Each number is 500 + 25 x the weight over its row's rms, rounded and kept within 0 to 999. Layers, rows and columns count from 0. Numbers have three digits each. The size before them is the row's rms in percent of the matrix's.

# layer 4 MLP up, 384x96, rms 0.104, rows 41-106, columns 0-47
111:464522492472505508461461524510535503506459493542470513503469488478503538507456454526529509514498512493483466511454458496515458512480491530498472
078:455457512503496536486529498489507474540491518518506510525483513477485502538448502463506533527499528481470521488464468479544483458491496544539450
091:480477548537541518452488527447552500509484522493498480496494514490507507520502492503517501534478507497463544481500470533516508462453499518524495
127:483472530513513534552482518500497495532475506505472483547471520497487524509475501515511490516507533450485442506498518459509494475490455512523522
115:462451494483488474484496526481447516517513501526489516459504515506543515505526508510485499529530493459469530501482483488539491466469505495481553
072:482464503499503531491489514492497481541473497495499499490472501521508492540477515471516507500507549457437524497444506448531472480452529539543472
075:476485521509473554492498509476484520517482523511522549517467506497461514538455515477491535510498538473467515487439499457538478476459498511532490
114:502466509562530524547503494520474464468462486520485507481476517522457497543500485519527541525511515481488525516495494519537476465481462518463481
074:464464497469506531502497499479516483534491529517515507500466475489479512552483532497517512535492544446453527478449523460529489467499527525553478
091:507479520526526510545470520471545473504465470502525528497479532469526482521497488483497452535509518488498518508495495471473501486457488495559492
096:523414449483496472522513500481499450479497488495462546469473526517485488525527537483516497503538509516486468531512516503521479495525518535497489
114:441476471519509511464490518496537524503471483525484501527464509510504505518472491487480507516477538480505527491472457494518447509473491502495456
104:471535514474497484491484495495479537549483486502482541468485543476504493490479518518494508505500498468507500480503466503546448528500531509497496
022:541501505543515490517473512478499562510506513439457498489497481475530520500434494460499499502479474488486511512513499514484507496505533496472455
092:485495501476521490539553475552501537533483543467497530498475471513465519476532520459467533501502513488489518513518518466484489490494478518486475
113:486501489470508493522495545477546492513483520468506487498494498511497514507500495506515475491528523486486474519460536476499489446428492518533502
102:491423521483453490484483531484527515542507484449495535490499479482546506532476496510488485504517530506462508520499479477511505475503496507537516
075:491475481507487515519508505470506506514478532515520513479477536513525522517453525467512532515499560473447484509426514465527452477481479555545507
100:482496489489507500524488511475487497544498479521476466495465517518495507550483521473528528538478533463468480512471479480515483485488499563532492
103:478478477486514514504498522491510534530478547487490503517451493504489511511458507480516517492486529490487479507477429487506500491456507542512497
063:493490477491524533536490499491461523500493480484503526512531490494496478533494523492543454500546474510490535525512440501498455518513532494531499
108:488490508484457483480494529529483534521494482531491543492441500492502518500450464485521541475511517505493508513448492489494509496468454504516493
085:479477509482491521533474536488519539526493515481518515491475478496508548529454496506506482529481524463471500484468481476529487482470513536506508
092:497504481497510449482526467532483512500503514559512462497501515482516484506503454501488498511506504471483496548508516459458447505509521482481505
095:468518492507502466479529520497479489521538449516523500486479484480534513516503498497482514477491499512458544441506499478556450527484447483501460
084:464493500505505515506471514511480531508499502510541525502477496506479521532496498514507479510485574442445501451461526455529485481480519534539478
100:464451486486485499520483513467515502532513503500481526483465514512500540562467515504494497513500550473465506501463483459517473491503489554539494
097:484510496483515465524473483443462487488502486513495488545535481455556508544522489460476510508480485501489496467496516500509485499495487538545479
112:483477535528510468524482488524459450499500500546469495462473510494499487521484487492477495501483533491483553469477467506512477509489493507516486
089:526492486508481536490451467498491530573439493478504543499487515519478491519501545503485523472549513502506487474506504438508466480509464495542447
103:465448487511508474509527517478515514493481532506493497527482483468513506527473507528559503525482526489477471441494461467509488464501460536516456
089:465493513514534485497468517463543509549510499506472483502482504490500523503464540455492492548481521463507527480511480509490498454514479491529495
123:487447500545492501489471509455499503528541489490469501495451525466505483498504513510487519494523502470477537510490488497550510457522500495502523
082:452487520514513535486500524509520488512485491497501524509475489521481511533470507485515498528503528451476569481446476463540479461482512535535467
078:468468509483476526488488527503507518525480510505517521501471530512493524518486515474514512496497559467447524472471486439531475473477507561560480
123:492456457496518510505487531501513492529498456544490468467506501509508524537505519472504522502530524460481486517461530487537443483484479507493499
106:482462461524492451536497484454533499494480544513498478530515494478531501545508509519543527514478523479452483481486473516516472461505478512495521
112:468477494458514486533525532446509442547499491515524502486471518508538539496521517454527509512507505478496489499466504491512491460461485519512491
108:524474507519542507468479523502522490495530505492494491479486512474509477506466497499500488514515497524467533506509519508516491488459508504558504
100:489499523520541488513459480508500473528480473534492535517455513471476505528510504533492535563515494452471532522492465491492495500497504506470473
108:489492446515506446547505492501540502551502488526491543439512502467490492503490516475489505475508497492476520467506487505531449505470435512532527
111:473513501490528528564495510492465484482521504500464545529523474485484525551507543490474513501486494493482494504476499458560460485504485536494469
113:506520525490465541444500506495485544529520527440504548510501540515509487509461510535517497469513514501472541494469506479485523510477523529466495
114:500477499534498470523475513484502531506494520467473475487461479527501468532489462464497534496546541503479502516477518481494487498505520548536499
084:476467503482479515494468547497504478532502486519505498494461504511497524551486538479523537521504534457460506498466492480528453509484502552530499
111:485532476471518480524494523495529485563489492521481507473479490499521552531500511501509496517508542458459455490464507487504468475505543522491519
106:513506482522537503532445508438481478534506511517484524504477470497509493545489494454462519540498547507492502476490472488471491516502483546507532
106:462441523513516498499514518492495520507514461520485514486486516525506494547484532449512485534509526468487508476464469482518467497474493515508473
115:490466487557501498549510505469499517466466516493502479524511496495469481535468516504535505518467518482485493443471504481531459461438466518517496
089:469492521493519517503494514465498495517476533470513493519500482517498518516469509500528522528489539463452511439475503461527476499493510537553521
092:498520496472493527502517512467463463554495480517497502449476524511461490512497500538525514564510474477462502492487508510541458523479429505528472
106:501487541472506530470496530523524492495534526451518524506497536489524492504494498487499470509501485505469537472467503507483498538498514513490508
102:528473505497474536519504557463480554497481529511522478518465499531514492525525492452482493529480554510470490499487495488486499473522502535496504
098:485476514542479488508498521511497457535505484512463511472445490479506489544473499474520521521488510482460529495492493462518472528523469500530512
073:456469499505482513512514517492506499516497514504527536501489503494481521508480501485508529533499528484441520487451500458522448469462476526529478
116:515481519534530537554484511444463482489487489510491480502477495514488539540495528482501507486506514450503445511468521469486500451457472509495499
103:491462507473525495471466515475486486525506463494486488472484522535526534501484503498521525516509534511485527455493480499496478476475525502495534
111:460492507501532520521490479456523489576491451507472496452539514479501528539513463484474506510472524491490485457466494466523461509463481509533509
100:508506452527482484536471475531538457502547514484514545521467481464488472516521528486482530467536504501476502523476518463520500498512480536497494
118:467475540494509538465485527489500481509527456521514473496493463478511561540493454517507491565463495511470491485482437502483491513486505510526510
072:487460505507491512518495514480488478522490533520508541522492493523486489511450527483502521533502523458464514485445491475536471475470484524543459
083:440500457493462451502506483497500510532540478503514551495527524507505470521490487501487498480513478522476535548519500485525476539515507499532526
109:489515486512484539500475477533497549506523533502509523524479522470473516503427448510510521535516524460501510485488482484528495463484494514520505
103:481478522504524473505521496507491461492458530543506490444510475493508478538521495523469509549486515480447544474480492508501462487479504548522511
085:471487494566496465504472480487502528526551494459492506523480496487485559513512457528501534491489509500504491523500455496504499511516471489492464
087:459501482476500515533473529494497506503501521494507523462480495500511520530483524490517528511488550467468502473446478472527472499465510549538471
# layer 4 MLP down (transposed), 384x96, rms 0.0541, rows 41-106, columns 0-47
110:496515486527535475524482542494537492505500545530517484476445448502511493514510449513544468506478514477501513523502463546515497466477502503478484
112:449460490499488529495507507483503505539485497500534508515474511491504518522472508479529513513516523442453522502437488455537476479490487501529455
123:501517519498534501506491522512475555495504506492497505495460500464531486463477484496500496493493470493498481479506476613509536477508553450520558
130:516489508498543574518511475522490464545449488518525505491481490488489518507536514528547486535503528445484520477454543495483495514530503472512462
100:462507534542477478486505484485487508531479481507507503449510487536465482464483531498477489545522483521472513527440486515479513483506502514504517
097:466489493503497503502490506488500485528475501493524487502488511519510510534508513482519494522502538442440524499425542444528469476477510507527474
099:447482510503477523513482503490508503543479501516527503507496488499487522512466503486516522505527539440456521498414524439528478468475494514520488
136:513493528539514519513490472524495499483530474491422466498478472516492486527488454534474502513503508573579509519521484538484507465500510475473479
098:466477493512491511510486485499486485527496513492546485503481485489499505531514509503530505517520535427439515506432523434521479482511505513516477
100:485448463554508440477521494485465516504536497493497486512517485466486460465505469505500474534496517472507514493477560492519518543538467474524521
095:465536525485528532474505477554479524536512532479531483511508516473497507463491449522485455509491535455519508485504491483459532493486508452482496
099:464506504514492513453507524488545506521526518502483505461484481502483511507493484511496496530524470424541517496475469513515526455461495478509535
106:500526492549498525507529542500483513439541468519525445530538521494476522499486503467519478464500463465478503488502514511476503468486498474517535
012:489512532486526488448473519553511469506505477517512499474488542518515484456504508516508465537476516459477466520502480521517506496522483534509466
091:521529492505498524475483540467479469487530486548527467517521531482531480493509508513503468490505500529532486494498477489501492501515498456507528
109:467552517485527496498529502500502503476509543454516479486472530477529531497481475481522470466512499450479504523534539453489504549500514469523474
106:517480519438433505510469499508499489452479485490516541523531486495464477470502502506492531468532510432488517507500522480490512498543502494526497
091:478482501510496521530477500509506494508484503510520478488504516520503510501499516487518517516498543429433480512419533448510462467490493513525499
113:462492470507518486522486506468489494554491509501508465481493512526508505548498469463549496497493555451476489523458501447505479469505489515530468
106:481476500500448499531461483552545517546489527511518497488501491488508504512499479489489492500501563423495498499486496506480530499511478534505544
048:498487516496481486484501507547529484489537517548507495526481500519506518451519489506497517503482487465496459445499516455507524472499466513501486
072:439501487497485436514516528478552503545488509482494512488502473479528480517517480491526499467522509451474522489510490429503504488524488523491498
077:478463510459497514539464498480494491479498521518560512486486489484526557477479504532481485511507547432509511492476519455507503489493487519547521
076:539509487532498539507546504491487485479497482469495540474495480542506538470529514533501494521506462489542515506512483439455514492501494535528485
103:542507519525511511533462524537528464478522494471513492492503490535454520481506489501459485474519531493477483524482502458495507494520506536493523
072:478491503490515489518481476500493495491501496508528507496491511525516504507523493517499477506500558421457493487419563437488477481521528537522504
083:459485496486540485521478476490498530498511525465535501488505482542560507517499511487514502480491559456462499499478529461491475467484508539474512
094:487463509547458468478515486515498513496524481472511525503524469494509488470501526472458495495529442457516484514512514528496552470528487533479513
095:492494528529488521520503480515475427520484481471465457509478524468518496493535464517487495497522529482462479505500492482535477517485491488489485
097:471518511495482488526550512483479493486552506529541489503515523457536517468507464460512477529488443500508487544500516503493526510478538490450549
087:458514536541486499514498540509501502535465484470499506507482501472512489543525476541536487494530528438470500471503511502484512472529460487495478
096:496496536460458452518521494476508502494518520504464498510520494455510501452481490510474511473490517479529480508506488599547522494528510484518509
109:478487502507528530465501484502452539468543454492505501460515514518487468481478520552450505488475491519495450524478490499451501476501486500539514
088:453468504483520503488501501506501486532495500504526521498477491484496533541494507495537498510499538436444519474436508450507467479490532521537479
093:478494494510503480484512501501516494522485506488541514515494504522507512500500501486518491509503552422451525496441528446523469457497516532535505
095:508500490520507496504509502525486517480502494472541497523476480471514485470465573490540562480493505487492514473447544450507503501503515501480475
122:522524463530514474515529544461473493493453549477537498515529467472509479516502501520504517481505542487502457496519510511508491461469469510486485
103:521508524465519529502551584485497485483490461490515524498473549483532494453517532474523533469482502477488496496511513509545544475492519498490518
113:492498511521540507515483511533483526462519486498472497541474434469517451496470501536518485495524489510516489500490511555522525481513529460498498
090:527549512533475476481537511500488514474535517479530514502535483504499496514503495521506437506540488536507477508448497459465476495468539462498520
073:483441504499486514527468499550499469514474526517512472546497556479526499475514458518483482521514567487477481501529492465500524529432471502499467
112:520455568515474507510513502505501482494488504491484463538482482533518539544516492519499487488488489559542559515519482492502524511532544482487478
089:495474506537508471498495494434553512474480491505532509473506474479549525503524492495530531497522502502462546503488491463553496482475483494524508
071:491496475475476495498498511474552541487478470498497494514514484494485540468490473506483483462502561510452530487511501466521501561486511467476528
089:465480464490501492523495515494496484514487516478518495507484488519502510530507500496530518512492543441425514501454523435506474489503489522530503
129:458523501472518521521496498485503518538465481502530517484444483532551549504512491523523495522493543463469489480457497486465460493480526524468528
120:528480519512481490482502467482518515535512480495528515521511546501514509447509501509476503457488512445484517519504528461497517525525525487462498
094:490533528486522474444501523487499552508499477531470495481486496515473511531524471504504468499525553451532490481529452486560492479508506522495504
128:453533495518503477545520526484511538465461471500487512510496502508473481519495497516527527492486495465483489456488547489518468493437455489526458
109:473503484494518486529516519481503508507481519498520504515523491518487504519479493496488510508497552442434516471442518437518473505513512498534526
090:528490466489542494496516541523543536490480534521479453554472501487529505501485493463534491489505531486501503477460524480542499478494508525489534
095:505498478501478483513519470489483542530490502494506512489491481501492505546537498439545532503511423506519515496483469530504479478479483478549515
099:503471494511503509501499483516502475505535488487463496490501541488501481493528472498536530486488476476476514569450479466534502491450533492472481
129:480505517550472505487491514536498495555535461531496485555448517494489520489493519448516525510503507474434490471473484462526485546535487502514489
096:459478507506495502508478498501505504539488501498522517504490500508509525502492503494537516533494519455450519492425514446516461480481493514503474
104:477495531485510571508494521494509487504501514452484487485476493509450476492562512552515516470526515440465505460535497481495537523505539514502468
108:525443506479501500551489477496521475468485504560467492477488532540534500467531508508539540447481507482534535485537509512469516486507534501492482
082:487489495486495535481500472507484498457477494473463530506448510503527523510504510522492514546484470488505505497511513473487485504462571488491524
084:492484532494542538473525486479465552509475487516508444500515560533477499492518464491525471478514519488481477464493470488489501486495478465503483
124:519462514514545484533536553487481487497511457519559497521481480495508530494503501530551496472452422498469494505525466486499478461477518491525515
098:458464502490488497505487511492497487528481501505539500501495506493500514501483519470520506521512527460440514506431513440538472480481478512529464
092:545489525530529547484450504515511504488478522525496466532471533479511491478497502531479519549499509463509438485449493509514493450504492493489452
091:530500522485506527537488517511476482508502494495493431492471488481507493500509498460536530496509495449514508543474482477493548493517558474493541
104:459459496509532480484488494482494480522486471530516501479499501513483504517502523469517464539518519431453500462471501538452469492500481501519506
057:494499492498526514498500501496470476506491509525469462491510519477475427501474540520532492527503520441455453486482524489474513526480502513519522
079:489507471502515489511496500509491488510489514496491489487484474523518504534506491512538503506495569445465492514423507436509471488483526522516496